Weights of a small transformer language model.
Size: 15 layers, width 256, 8 heads of 32, vocabulary 4096, 13.1M parameters.
Training: a variant of SOAP for these matrices, 484M tokens.
Each number is 128 + 24 x the weight over its row's rms, rounded and kept within 0 to 255. Layers, rows and columns count from 0. Numbers have three digits each. The size before them is the row's rms in percent of the matrix's.

# q: layer 12 attention query, 256x256, rms 0.0632, rows 0-63, columns 128-191
# k: layer 12 attention key, 256x256, rms 0.0624, rows 0-63, columns 128-191
# v: layer 12 attention value, 256x256, rms 0.0685, rows 0-35, columns 128-191
# o: layer 12 attention output (transposed), 256x256, rms 0.143, rows 0-35, columns 128-191
q0 091:173150135093148116142127089189103174126150169100181107096147106176108111112074126129157118148116144160101102129126127116128119105127131109125120118138135132125139106117080149105096136139152142
k0 080:166138158128141136113119139167101207105110161136116106122150153149100109147099132139122115130113129109127090136126107142078155153141124091131126118179129122116156134146156160126126090152121115
q1 092:149132151150131180101158123123086136138128131136134121109132101107146132144137132163105125111110096131147133138133131099103098144124111143128124141188119153175197148094137144143126104140159150
k1 085:084139143167142141107099097137142138097167113091119118128133083091167112094127074153095138123132129121094163103176157117120119139122138129155154133137136152173151144110086137114128145116115137
q2 092:132125120103174141098124099126122129127106111169104079130099095120134111123162124112130142129122117151103149119162141100118113111149139150163120119104124128143136116111095092124134109106134103
k2 088:149120115095158109104149126128155108125138128162102110126132155111134146132122149146101114130099097102125106136173164144151154155124152161116149102085124137114116157151094073158110115106197111
q3 092:100086107142124140150136141132131147122103172105127125128117095126148099168128102155115118138148143136092100136129086131098122150136150116129123132107097077136089168122090139081156127108107168
k3 089:106116070123113124167139095128140103111068146124175094108125092126160136129156107123140135099147119157045137113130097134087108110108095121118111155081109088169142118118099146104109131084115144
q4 090:166136092120126117167127119128110172131131134154131166124109144146168118156105089099091105140124108118157146085146124132105132140125147129143129102142125154137159159108103095117124147145126120
k4 085:184114163132114113129180116131139145124117107144117135073135152153147129148116121122127095163099087175123116115099106141124093129124083166134139094112118135127155155157122147134114153138137101
q5 098:101184117131124117118138147129131137131114128092081108091144132158097132127149157120121118097112098137064138134139131132101197112128134138107149118121138059097103133129082087149119147108112151
k5 102:152164190109113111136084114107107170135068117161119135087113165153130114090157146109082160071129140129098124122103115132110140126103119146100133118112134113125127106125132114127129103122151138
q6 091:129105119173115123119106126132134168103114120100142088167172122130143139108158123109134112118103129116135098127153140130176092115144110128134129121130142165115102129129120162168127140119168166
k6 095:108149132117135090113132167134156130114111115138175131187124126146116143086107127083120108133121131145133138085101136176129105148153123168126146125113144127107096164135122085144138116140169119
q7 085:122165134104119170095116144174135132122150109147122160080126119147145157157124137118139141129112138094110153158083132137107139120134066137126156125174162112117099135109143148098098102173136150
k7 086:163137153119127168133103152130125167135133112111129092139151128121114158105123103123141130142101148114113135125100147168112118148133126146130127143139125082149116098102159126123090091172082115
q8 085:110101106135138100178130140109182164126124154138139142156142143124127160089138129116155157151146131146101115112148108169162132159113132097156144118102140109117143106145110105084150152092146120
k8 085:120086158128091139153174125147150144147096110104144112149146165126100145134130152112178075139105118146128115122115076147131099124088106137135117149099156116101137176166119132122094125161186074
q9 083:181147146116146141146132134110119143170109099166158092092117087147160064142136133150122121102126096192175145111140110064105129125140138152102113113160090086121135149128118118142105120132113140
k9 080:170141154143155120113115160124192147138120098157155129114116093132193114106127132155083138078116118151166120126156151138101127157113116130113113129139140138143145145126145150170109125123128143
q10 086:114148106148158151107101132102147129157155083103112136157122126126126139066108144101137137151140124104076165145149135176122136142115139100138157123116119123115137098111176092106141103124147137
k10 094:155145130102125138108155110123141132162125105159111105136115170152110160120124156081141093149135127155147158122142153139117115149098152163141145153161141137134146155175139149091065106165135111
q11 081:108130120124108088123130139110117086138164132125118067141107122118098136166107109127143112165092126104106121119080117138117116120131083138119125132103088065104163122154118153152112184131114113
k11 073:102119102119133091096116135130151055103156159096134123142107143126143106139127132150157175174146161167102142158087136107153134061159114139118131122087123091135126143092115121113115163105129167
q12 092:121152116139111124124120146136158108111114124117122169128168125157142108138130129108119145137098098175134129136070128118171150124128153144114124100160139132158133134093127131116175141129135168
k12 093:113131138115169156139106107170112101126108091127142120085120084130125122156158145116147194118131081148099137118128126119128102093139130163126110144167132150140184116105108156099108142066127128
q13 091:101099135103102110091124156128157071119144097120122117125112155056099157082133173143137150151118110112117106152152137147126088112102135131139096153077091076098132130084172105120152150119144132
k13 096:124129131071100117109128148113153073147149174146112116149145177090122132101132153127158108130166101148099073132143151121117114166112139096099117160084110125110136121088146100128126109132147146
q14 086:079104152119127136140144109144155100139127150178137167117140142106161094160140145147094127116117127120179132110138123149102113103106119117147100093127096118152073173122158095123115118122135176
k14 075:123114155144114143157129120134155154125157107144133109127145093109134148157122166173122072132104112089131102082124119165126117129117153170166131108078093145119074145120131114151130087102104144
q15 082:097116110129070097118146119126120162142110160105114062128154083086098135124181136158132103103156159142137146176088134119128154125142151137128145184153159096144137105127124171169120152124127103
k15 080:063118132119082112146120145137091154128085148112110108173089130103121108091139109151119116101141180114124155122126127103122132118163122149107147150167119170162116084119135145128161139134139130
q16 092:149167111115135115140107150139163126134136114103100116114147112143086123128136150117143111107098160102098080128149148143131120141158120117127080111180124100131130157132138174141116120134138100
k16 088:152154136148127136135088125112169167163137117090087115141091119124134101062119104119151169109135119122128124096138095124128144168108086095134126137165174147155107120104123158120132155141081151
q17 095:122132134143115176132133138136136137154129099116109093090119085137059118073119131118134122106151156103100160137110107110133105105137158148166144152104133113139127115090130146120076118163127135
k17 086:105088117123122185138114138113099127127167141130096135149144132122090128095100128122119099131134115095158118140160197116133135101181130111134156138110083081140146113117136130142106133127079142
q18 089:113100119138099099141111108144124158112108152079145092148124064143128114118125115130166114128161161143098142147127134133131131138113146154188149148098138097115072102146081142140114136127155142
k18 090:120117124111107112133124131132125133116100158085125100153129113120128087109085108141123109110095131106098127090103125165120091095108126148143126143124101098106096105098089147156144107150144129
q19 098:174099163102149088119147134121151114147104144149146141129126129106126103138128145139165161129159145151096120162086110102128153137127175138140139129130136088133121138110119067114132124161147109
k19 103:141127142115138152122166181132144128122092140119115094154144105116131111162105103127170122110100130142087089168116127099116150121091155104087078117113129142115152130093139104125115135141161144
q20 091:139110109119116124146165081082114117136157172126148136153153126151103130151162146127106134100126107172162141114184165130159114138125151112099146121132064131150121126157132152144151122127105104
k20 091:098092092165090121161131120137122130104144155160104126122106096108170102140118156128144131102169113127116159093114142134147123138093145090106094189125138150115117137160089141124166129128108141
q21 093:160133143080150124147111123084155081127115152144133122137110150139138110131162185122108139148146195122104150114151138123125125151103100115148185118117106179121132154101165063109128139109166121
k21 093:171124110095084130133153148094152116139141125113120139167160131132121128135135193120136115168115132125149114152085146130135124159123127106150126095146139152144121169137089118118096135112141137
q22 084:143117126151119122117113152130168129162129126189137165182125117145162134106116169138103149169157126116135180126133106106079128115128140117111124106098135124124148163128163145093124054086128127
k22 086:152115151105123134149142146146130136150129139130119124142171122133135157141156131121113122165152148128152194130135084154098131134114182145136102112108107100151111144182173158082063103166108099
q23 083:130140114160135142154172128090155125144127106069134074129142161153134135141176141159102114129096162153072118107154096104144115117117134118154113134123131114191149121137136117140149147103118138
k23 073:143126105144135078130125078090113109146129120103157146119131106108169113124161096126124158150125141124103159112141129075149127162127129113162130164080152151155111152136131118124186167071098160
q24 081:119143129128107089128112168153123133105115130113165124120124100151130130116107168103110135097137105134102096136128097129145084132100154158150154178132129150127143083131111144124129154127148124
k24 083:100126102145096143091142153147129136118128106149143131122132108133157123121101153099078095083127141110094098093157110124148142160105112112168144169159142103123137136113149103162144115167145134
q25 094:131104097143155104146106122140121149101116124152138135141110180132131090159115106154120128111101176186111124126129103128137130155137159125155127106135142137108122137104114097114136157140116112
k25 091:142135088143184127104153150143160134137094082124145118126163134146111124144159124117107128097099145167135101144125119143136098153099152149135136125148132136104110143119101142145090148117150095
q26 096:113101135145138136167139147093146122138125085122096127122165129137148143125126150092121156108130097093153167139153171152132140129133105145143137139152103101115150171130183116154116060097147131
k26 090:148091130112157126138131123107130094117134094110131126113162101098136143102136103112103164160147145111111143130160190130159112173118106127132111145085094149138104144094150112171145125114159134
q27 096:154128101130137129181108104146147091143138141125077153135150159133135147161189193098102165125102105116092122151149129127111156111124155133106123131149164102107170161091156125102140084107142124
k27 099:151046181106132150142144102144124156135102143106102128152133133119143179160122157099116152136121101147147149113131111123112149145096180099133123114105147110122112154136130089078143122142159100
q28 088:130164149149105156130158122121089087169156128155133101130132131165120143178176153123133119094080128145167160150142110131133111125109085144128130131138156084137169170127148115154117123165135128
k28 090:140130136114131109117122132085076119151162132108116144114117148134170107132131142127148145103124129130164137191098140127153125125131105108186118157106150176142119156137096126145074114145107115
q29 095:124111143098107158143149116135131133125128123100168146167165131137168106156125181107169122133142075123184095103113074113172148114149162110120145119133113167116125116117101115094140139065126159
k29 094:126120139156149120123134102114154092135097115074172141073113123159145118162146174115168153094154125146152123118153087125139165094137087132104104128120145108117142112131171159103118141069119123
q30 100:148148096151111138099141141086166113142123135097157083109174166149149161158150108135163162147106129167107155192063122141119143135122087103152178111124163150150145118120109109136149128096137129
k30 095:154142109168106107122127116090159098158116160067148093105112099135146145101162114138150152103139139135115145150116142130131120086177114108124147138162165195109160144123090123122106118070120125
q31 088:070155151114149130137124114141112133087096137144130155115083155147122115144100131110153114178151115124161156109178156099119112124103125121130187122119110125061054109120121131092172184140130158
k31 072:121142146119141117119144154126132171111115098157150123111115126148081136150125177152160074139100139119145108132168162115111108085119137111149130154127115115094114136166143135127109119145169146
v0 082:110157111132144121113101115127125152192121150155114099113121137155135133120148095147104147110146124123135147164116154151138141172145129080154091128110158154168125106120102061174137087108108188
o0 086:154106205135115139107170154101123142075142083110126161156165101114100105139123142093107078139108141120118091123141154118126170090120099183119181121126135104102103151166110180120163172116132112
v1 084:145120152116118167097122130090133155115136137151107118161089062104100116140127127134112154135144127149108125146199136133144126150149161083142140140143111151124122122154119135136134146142128099
o1 086:096112116153116110151137142143130108106133109126136170084130156116127124158136122113165118053089132127132119117104097139125124131093083143120095108136128151113126122135161151097131127147144143
v2 084:128117134130141125136127085070116109094149129153138113127142127116094136147124138123094103126162183163136097093144154130175088107141086104131140107145124133122167107166141152092098126130122055
o2 083:132139105166144118140132115141171107138096084163160149137114116126156095112148117156137149118146106078078187185113065158140123113116148146091129173138115118112111121128114132177146146133173116
v3 078:137112125135118139094115131108112120088144093145135128163126111105133112099137105143163103167128177160130163104125179117165108155097126152090100127136082123130125163184146157138122100148082084
o3 085:075134159136138135117146128101154099134099115104161149126123112146147156113143155143138116123114112060176106125132079163097114131138153084127162093190135120134111086088082111155174156120129169
v4 080:169129144144145147134102112104122143148156159116118101133124107115144122151122122132129150110116092127141151139109139142121140105167150123149082151118161164112138107158099116164134124141108089
o4 088:111140113130129121093154120106133139068116121100161184151128151103156095141106133133119071167141153154104126149126149128156102135123085144121171124123110083169129138141160122120131136131128137
v5 082:118099145143125184158150124148126142122107123156141104143132150129122100124125133101112117147126139110087127092111168143110121178124130172112134148092136142140185106107121106149130177103106161
o5 086:145174154151147079091101108093139119134139123116121164073145079124107130095127113141138143079113134176155123130174124127139149095129130092128142146147119118147139169114111142136128061157155168
v6 083:096159139195121098138128165109126083144080183139119117127129133128154123148163128092154131076105123133096105137073154117131172091103140133118114139159152095126122090143105111123060130098109161
o6 082:172118123084171160117107140112115170115177106165112124119187152130144120137107135141128102163140138122167131144166157138093103149133107139122164083132088178129114112131181139181147130132112118
v7 083:163133162082124157155105129154146152106133089090122127139124082090138092122158158106133142145120157167131150154150107146131100112132120086138103133094151118132151128159117129160116118170110145
o7 084:113141077161154074122119108130111124125128127147141092103112158158153146129130111152095094100135125109079129106137138124139157145089122127143138156141112124120135148153130166108147140131139106
v8 081:100167083131139147119133130134098103129113162084114093068127099150130134135112143127100150132124110109094136117122120113136111092146150169137140124097184127134137102138150133122155093161132107
o8 078:110079153123089094139140137104130126131114094123141148143130124125111110129155128115133098094163149144117162137141125150109148149125119094133104154149102143155098178153117091148141163075117159
v9 083:124139128142101148110127143161148132113140125104114131088180143100141132134104138167135099121138112093134123141123150122123160103111151133142119136105148134125123106097103153098139136095143118
o9 086:148097140101161119136135175104137117153128129189149127157125146164104099115184121128145116160132108124143090125160169137103123151135086169122159129138136168163114139107109111124119129172105132
v10 086:140084157096107123156145133068126103111116103153159125132168113139121096105107132162099137146156158154144105137190142128122138097098126115132100148136126108098112127154172087108145125127127115
o10 092:117109110117133143131109127164132117136118134084104135127127155092156140093136117089130156120117116135123110108090106111148136137161146104118150137111133173161152108096110147134128122156161107
v11 076:060097123122129122100137121136133088193104138084148091122127126138157126121084120101194141116124170080141122092168131145081125093150109124109114142132085097133126182194122125134124096129099134
o11 076:150139156119115159137111127113087138108156120119127112138152136132155115172112135134104131121130109148117148144082099123144112172152103170158071077135165172112095080056076084148115142095108099
v12 084:060134117080157111102141137114143123130123088145130113145127135125146105166106154123143130173105127099112135119129136138078127132119097134094108140121113140072103119163156146129142096105136122
o12 086:189143148156087116141132099105109147078092157146159177133109142113160124110131130124118160120108113132105129098090167109127100138105172100125123147173132101153118122133083123128117142173153135
v13 079:110134138135136139157097132177131148110121110138127130130149146070155111152142103076114134111093120116184128154095117084100140104083126116111050131140130131134111134118171133111116139140135140
o13 081:159127114125125140090132159095139133132144105124119123120109109153135114134130104117115119153167129132108128114125112188119097121156140149143165124122152109133111125121121116143119135104142124
v14 081:139091154106169117134091100138098105093131136092164181156138139111116097145117124131133103129124144169118146108094115149097132108116118109125140121122143101134100108169118138150125104119143072
o14 086:115132121141078100148130127113136151137116142129129135095120115138125153071134142106115144179151143096106138099146117100128147158118167139139098143122143107138174140090135118088115103127144132
v15 088:152090164169115147074113165114058110112180172112125135152079071123132114141139148110133115116085181116114090105164159134124112148164077126101157127128135144137116135155092121145109105159128122
o15 086:118171128096134147178103126113167133113096142137122159124142141111097140122155126117120150157189120130108117111122125118129171179100142122122117094095112099123140128119149108117154146086105163
v16 076:142124129146138103146090114109154156122099174096083106122096116112134130111140114103154117128127148138091120134141129143102071152142115157135109127125162147175120090125166109145145101107143117
o16 077:169137143092102124100140131101106117078153106133138125112149127161116130157125136165131122135073125113160100156085145119113150160127110078102149139109132074098116148163138102106118152122121161
v17 080:167127117139125128145143122127118086079193152088111121100144118132139116122154165143139130127136110169122143137177101134131134096113074116145145118145098132124160145130110153083085133109095128
o17 081:110119153153111150118090145089141111160112136176148142172131112103128158156118115124097170139125122084159122159105144110112094099159146088113072138144143125156101108140174126165136092151148090
v18 084:167132155122114148122114160120119162133119115152124185127107148154116093153112114122119155166115121116130142114150086149099169113125120109156099133142109087147145139124141137137120122145141130
o18 087:130126122124143134122138090133142110142169111116142118125158163120136125076135149124163126114145158125107165111111148130120141130091120147118140150105167108081122149109125123133095102139111110
v19 079:129144152111134131108137131134126142131115151074148091118123115097114124097125133092156151112124129073163129095140126149172103161136127115118110099169130117145122151189145116093085078167083122
o19 082:124123114117117110110137146137119151131138084133135149131134109161122146136160155157115076115156136159090136151121132126143154159127130164143151104077121157078131143132135136135167153113142110
v20 079:097122130127176135173144109107146144156094100158113108106132122146119111162160153101145145128140151162116168103144121124115131118131110142138106098108133168169107112128099092152163123062193142
o20 079:113133146148114128065096125077133110090117165121125119160167105092149122140093078154106145089099101134154136132119148154132111113122152173133168108136116089150130106132138160090111146135083167
v21 077:145129093145125153115162106100099096127117133142169157098095162154139128129133124137139147093084099102133141136086118111106171092138095127149169139151119146101064136137142156069131133115154085
o21 075:123148154121111130170096102142144126135126122135103106114120104107109181170115142145109125144157157153122111102153125104147107122115114151123101102154150135125143098100124115193142142108104141
v22 080:123130109113130143064087131081134079116140134131140144118144146117131142103132132098175148138123159114144115109152109101111099141120105148119122172107134129133099123134127126173159142091117136
o22 087:149126123153127116162141110179179135157137114144107102138100128125133085143150118118119149101121113124082117126104160155128154144117152155155111126151137099122145148105124162104136143142108140
v23 078:085117090143153137102117165141122099131082134118144124130122119119139118127169140104153162137154167122113146108128176095090108104104081101114145167112159104148115125121141080125138129114144136
o23 081:153103159095095106146170072107130109128131085152127115117120137144140157153126162106152108154068131129135122161138105144142159144108125132149121092167089117148161125136119147113085106154123153
v24 080:119163068133121180143101143141136105117074126157105186133156136141162126118089132144107117170123145145103089147106126137130148119093178136156127126135141116140157131099128187125085149129087103
o24 079:136091137150123093108149140153060077156170163114133064124124144144129107105179191109162131114112162171160153144158100149149131128134120097134129161112160157128109111104079102108126144119156194
v25 077:146133150114128118079130136131149150147100144085131177145145143125127175119161147147067097118139111166144134173139129104138120120117137105109155125124141093118115121105130111114104158135111110
o25 086:133116130135087107151151103098155135123170166163149111115166117136088098164134108091158179108140141093130116102093125158166142133127094152089134150125095164127129129128139134140150127132165114
v26 080:130102112115093101180151122143118122136105069121170125133154112119114114153066133079137075131154144157106127166105161122117143130178158149093121108145170125148130112054143127147121177136156135
o26 085:065168180124115136115110129099134136095122166149080173105078146098105106079215132160119186111092143109133095144163079144135141081124140172142105141128115154128154100137157107153157085140077127
v27 080:115149136140156136122111101112207111151096134126126127187143147094146090126149172139141106148135109111140127082150126136128083148141143109108161110137151125115125133130135129134126136103121153
o27 085:120162117087171068167134151183092120120136143102121122102093105110110166166089145101145138112152127119128141174091097134147167138124125155152150159141069114114118094170152144115136154133126123
v28 078:149111139104085068148100103164134139110135084111146101142125119121093165157143114155125114131141134149177105113133130165147130126147177087148100119127153150126132154135168176131165126148160102
o28 075:090135081162107160127162123153136108117096124139144147120139144153166136066159157155139149118159132113101131121087126109131102151112089078153165140128106153126141109162122108112139150120095145
v29 078:118103142100088099115109109107136149078114168095120148121117136141120094186130134151119095115154126108197142158108080106148141136123121134165114093136151156127122132133127098148165135090119158
o29 082:125141126135137134140127176141147131149150111127100130135126114105124123138106099130135122137098123108074145136161157148139129175143130083141117129116120130167142130131109125160163101176161108
v30 085:120158118168149121156127127137163147110115187120126111130101137132147126071107091143142144119089089136117110114159089173131150129121171117165120134153123125140114157134074092138086107127122083
o30 087:093081147072123161147146136125086109144123132146075147146111132112119128161117169119107140094134124144136139141116165121106057130151069135106146079104111097099118140129153113101135144108148180
v31 081:112092107141139088159144102100174107111134153099170119085138152156149141132123152133160144115107126145114132118122117182092134109124111174118160144180117118132142114111140135160126148053127133
o31 083:126106197127145109068117139163136139158102136146129123140137161103135126144115116114096123124132118119145096087138101116137125145187173102162075114117108133134157117140157151086095101128158147
q32 116:110096118131088116104114093113109133137166132079146116101109166093133145115154140142162086170100121113143148082122092125103178146091111112122106133112084156142124134143115133112138134109094168
k32 110:089105135128136149097191094140160125145159089101124115112094134115146115144171111145157121105079182150149106090138151089105139151115104146140140140104102134136124139155085124144084113135139126
q33 114:135184141105110148113141142127138189109122144130091135104136164147128104177134099161105166149089123131181129131129120127119126107125151143153128148109138142116152160080125121130157120179133146
k33 118:174156185144126127106161133089162127124182105093114123118129118130172123155132137117134131111114117127119091140122162151112119115132116125166147117092183148137143139144112128187127142147119140
q34 117:095150048140147124131180131133091135109158115126134106162159132137153119145143107104137083125149108095097144142119120160114113143107132100162166113108107106117129164104097159124163111160167140
k34 105:148153148142106079098153127114096166114166088095142104078155130153153137123108140081075100108110132136112125125106138120068072134140151119139177120150114156133084148080104148091120140153095110
q35 109:090148138151092147107145118173136101125129145134120083115156119090158152118142093111102123124149127145099146117119108140157079114140102106113092152099137128128149112170123176139182129098134144
k35 107:121118169142101122141124145159143125153124155137142171140134121119134135134157094120088109148125088132147152113101081098141152146106087150143131094110109101124136108110115139171121114141149127
q36 110:136126154109157133103153109124103124091090125131128113154180133118103126125116125134137124110148108066130084106166093159115116126098155150111103105152114109130139123122118127138148124140114108
k36 100:098115120077153099099107129136148102100127144110107119166144167084060114100156140082146130131114111106116137127109139124138136147096134144128127138153115133080115151102122135080133121149102117
q37 113:107137134104124097146118138145108167139128129125153114100123073107122101143154150130136184178120094179102110158097118097138132096121119095157137157091151123132157128137122107122129137124088151
k37 099:092116120086132132129159156149119107136153113138122097135091068131124105126137135143087127131134152150136092183136125150147157107116119140181142149121128123162149138122122136120116110117157129
q38 112:098151146103117111160112161148125116124132088101111129129125094141131145185110131126100132135118138130115151160101158105082108095157125112136105139147130133134119134129138116149103104149129089
k38 115:118128101140123114145144153150085105130111113098141113165130110134121125126092093145136110140139146123100146070126162137124125108149096154127127140147104164161140129118147154117146127173112124
q39 120:113114115127180106137135095102116110140108117106104141108095108145144151143137104149151144057133109187144150145141157121114162147122141120159156172157133137133145139125135127097151118131145125
k39 122:145136117140107106137145127143099082138118181121102143149141129126139127184100138116109137134110150141192151128138148128113151126108082145133133155096121170111114158132127142129132112097132112
q40 104:129125145096150105158153154142137113150113124113130111067095149143134148079072107144133153088090129126109111136138114142129157130129111166104111102096122112139111157138128117138115130127122145
k40 116:139110151131152129138136123096128132156130109159067160105125137119122104110142126124129131080152083117114122121156109131131132125147131151097087092084113072131099151141071130126117138132162166
q41 115:107108157155130131167107102108124172122116142104127110107145129136148103115102137125161149124128134121096147100135112139125085113082085142123120099157122195159116079137120092074128149157111107
k41 123:155122161118105136141099145130138168108113150082101148099192109119127133120128069164137122121150181132120126130125111142127107113141091136098118123108095177133164158091123147116128111143110160
q42 123:147173101149134125093136108153136126121157075141144139142123168110105119155109145062089142145143085137137132118148135122128167117104107120096133099129154159153146110102189162115135094142132134
k42 115:121119134134111099133123104144162088091136126165104096116126107088069099120158113093133097122102118145134191138138095122135170130149124161143146090158134090157159118088177116170155107145118119
q43 111:151148153111095145159110127158195157101126102110087145144140120100181156119137147148117122130169137095154120129139068136138136139088119133098147093098109142099144099119161156087122095114110186
k43 116:144140166119129121134133132135144136126131122081150164128104143123153152139143154156125117106142128123121163169180101130084126125129149137107145079119107118104136088132150143094108132122115142
q44 114:136105096141108136162120121133136142121108129137131164111139102114121113124154107092160173122105096119115134104102114165114130187159097091098124069152123100142106141155100130166116158131114149
k44 117:134132141133136163135143134112142184116141094157090142127144135136123103163111136130129113140134149089140103091111119125088113141083154138087099104165126123171103145153114139157127128130115181
q45 119:128098144137164149115101114088125132103158133169114127173098102129104155110109148121088133127121120153157133101122155120100131114105111137111114140114084100123069106106122136142150118111066167
k45 116:093083145155129116124113103131148160153153108139091099116131118097114112114139180093124157084138154086134145145100159100150138137108125079099102184101173116165127155116092136125152174121094134
q46 111:160134143128143100139119129148149135141153136169114129115127148149163092123155140184129112132109149102115113123137125112123104081174089110116137112153148108156133148113151121123116130087135111
k46 107:122107150089135117131087160110139117129131126129159126131149140158132099110188132120109128136169128073123127135098163158171095118139110138144179120147147122200085164098134171109100146098121131
q47 124:093142137119159094109055137112104120090126151116087077146095180107107110167099121152107121128091111125137134135125147113197127114110092102139169140114132123129137123146145114127126136132110140
k47 114:104110111107110113163101112109117123127110154085087157110082126188133124182151160100116131158116096130138097126135128152159108087135103120123147147103112090134130141097127106143136127168105107
q48 108:158118121095166141110141116093087122154104144050113140111113112133153118125164182139118129119136141103114141123154141153129107098116147117132139108128153106120117133145106141117117113121133139
k48 109:129098166092148128122146147156145152137136131108160143137158123161233106101125153124131100171102138110152132190109141128121147112119125133105146111177125157135182166159130171167167103114128136
q49 112:145079144119147150150123065168141164094106136145157165106141066122125126170070149145158160139103134109139095168108135087096121134152108126128142122151126167149084148115110078119138139182111084
k49 125:123126137131157134116132142148109124087098129164150090161151096149146153131125101142151124101146161099138094173125188154098138086104104107125136136112110168126130107096096135110115154175160164
q50 108:153130152085128121124111185099141142116118134169142085134127124115109119087106099123164116095098075078142107103154122134135167123115118101148131142107118118133095188127121114124141134129097100
k50 112:126164173096161140127112139138130144129126112127084108151125123115135119144137149125104155153124161134147181099159134131154120143132147115161164169139109143113089150148160143122114091093095142
q51 117:128103099123142122153121140122133115108161159102118096131147199145139166120128156134094202122158157133135169127114129110140172159111162160092114084134133169142089149172139153162130098100098108
k51 119:120120149146164125132126108155158091141144136154149099134126175136127162128133108092147192092122166063156124180119083125176156124180132125145154095095099113105109163128107125157138102151121100
q52 119:135128167157115185077147145140100113101149124152143146149118128129111125093144110111133133131131107146161116128136093140147127148196114134138097145187175135074093161115086150142111113157139146
k52 118:110070117106137130124124125135110137119137131162133148148142153125128116106088135125137097124111130146081140069087147101138147118137170113133080107141157145119118113119106127163123125100108145
q53 110:131127083154151123091141159161119120150133147115136130075145186136105083107117121149124168110094099148154125167159147145125099087120153113131108131155109128118139120156126131129142100104138147
k53 107:119145156131127093149147160094105094132151141158101130110145159176076136101130127085165114148079133175140133148128165116150087120130121098110111111139122094098144112142101142127154125125137119
q54 101:158135163147137123155155135169164122142124156157208163089068119130161134098140143169072128139138125119118126114139132113118154135154145121138134103081139094129105122168151112085119136121103130
k54 102:142126121158135111131150145134146120148134125133169166143090143117140162097106171170103114135105110077147129149154139137121144151134120080110089070164133153087091140120137152119101167165151119
q55 114:132112137150105172120160126167113090089097116117080141114142101200126141129193145131213082146101138089135124102111146124110116150128173130131125098134114097091165130142113123151133127128141166
k55 114:167114150129129143100111116143149120102117075121135131107167120133137129163155173124140109121134090076175105099129133104101116130191105118163143147167134120136110125196126081114088105103136158
q56 116:089108131177141168105126132134120106113131136146133132108113119136199129085117104082162086129129100114082117122069120132155171165102114113133126152098124126142126117110074170109146140094134134
k56 113:142100144169115162133146092115136167107101117143162130172137101117133114123172083114147104117135102127090123076109113096160167109144122085109119109123113152120111138108109132117126114134158155
q57 113:105134161184112111108088119109126128106140119133095104160167139131097121104119160115131091152108100137139114155101156144140125083145137130132152111108176171091107087124155141119128115134140130
k57 122:114138142137139169144088084106150146126119106133098103096148147154139119119132176128125151195073127141127154117113123148148123149160086120123088128099145150089127109144108142121116123142152129
q58 114:104110128142101109121136116089155140145182183110178138132099103133088095116142165152152146125105147103117099099133132133123126150140102116138102106138133174158166097069109129139152083135116151
k58 111:103098165071096145156146119130104102132118148120124079132153139160124090145140145152143151132119158103119130120054121131178156120136120129161099124181149191137124058092104130119087092108129100
q59 105:125115111155075132134140172134136183132102106094162097108117096136139137145107124176186130133134126135118123167140143139131133133165092116179131124182123131140118137134102152107129142120103134
k59 100:110168119120093096125109129150132138101130130099127089185117099145107129138130126168123131134128127127111111148149122108156114130147144150138183138183111136123135121137129130143117133090126104
q60 096:164151140110141131126120155083075142117143126094125080118116143134162174100132172124136113124127123154107120133113084098127126150158142130109117090129144137168128136131091135100138096143140104
k60 108:135135118142128112138106106145126094169155161097090138128115152144225110125109168136165112159137151089079108186123118102120127129174172114146143163121150114189180125143118136058147151119124132
q61 106:128101105121152096177143107105121108136123136139123166119145127124097154145144096130163138134109112142121149104049136157131061081115114096135133120161179120133129161136123135144152107157154123
k61 100:139112104144144152131115126122093147133079180104135152130146141114121159118120096101125157154103151120141106102078112182142101140134105099121098130164132108147085143094122162123106155157123121
q62 114:143109163161133159142126130124122129137096149134129130098145133094053102102075117131139094116140136138110144111089154164123128119102129115132100118144127131169123127152129167135097120119094124
k62 113:147129185094131120136128167136109131114107106105099149115162116113067165071140142111130151122135099091172126095118128162132180135112125146144142120119131080152188106140084147127114126105102139
q63 106:180129127127131151127125141126083119161143123140120139133124107136161156144096150124127112173107136158135140112135113112152121111092147145115125066139121128149126157132121120104126074160094128
k63 110:159130138136160134117142102185134107146122124102126145074135085090205152167121110132132123160179166150122141152113127103139099121164133168130112111105098146192149134179093107094158120085112174
v32 132:132089149130154165098141126106126125103136109126143158150147097148114094148095117160140110107085139101101136105140099145118157140091137140113162110102119173152148127125095111105123109098123109
o32 135:152152171192096109165135091122120140121159092159132113131154119078120159128097119128093133176132164152162136153150109133137138155124118112137121166127108147109119133168124099090128117146132150
v33 133:087183125131146135090182124151138158202101100135140126068113131129114175137139079102164117121096130102139111136098127123149093083129153083136159104131133137153134125110127123161152095096138158
o33 140:126128116152149138153131140141134106152149104125105078128087108111129150146112144095128173114127120143110149115145127116122149118122123119089143118135134146107136120125122152090120123139151124
v34 131:117125120092110130075126102116158154171084122107144131159085126199141137120136142146107111113110181113134163142100166164139095112129141137096110137109130133097171135149111196118096137122149140
o34 138:089129119149089145161161144120141063115123169141147107116143164143115160112156113134115089175143077165132109105170110117128104145097144146123165073127117118178158096150163135136139081156137144
v35 132:095134150102091127100152138136085157119142119149110147148109119152132137104131108133118177161105114123151130121108099112094140122108139157130137102106122108120126154127147115087159153124114113
o35 145:177129109128132128152175137098146150170119093136127133161179128109095133116166158111133133155109159081145159187115133104113123132097086155105119124138121109135100124143115128174151137100086170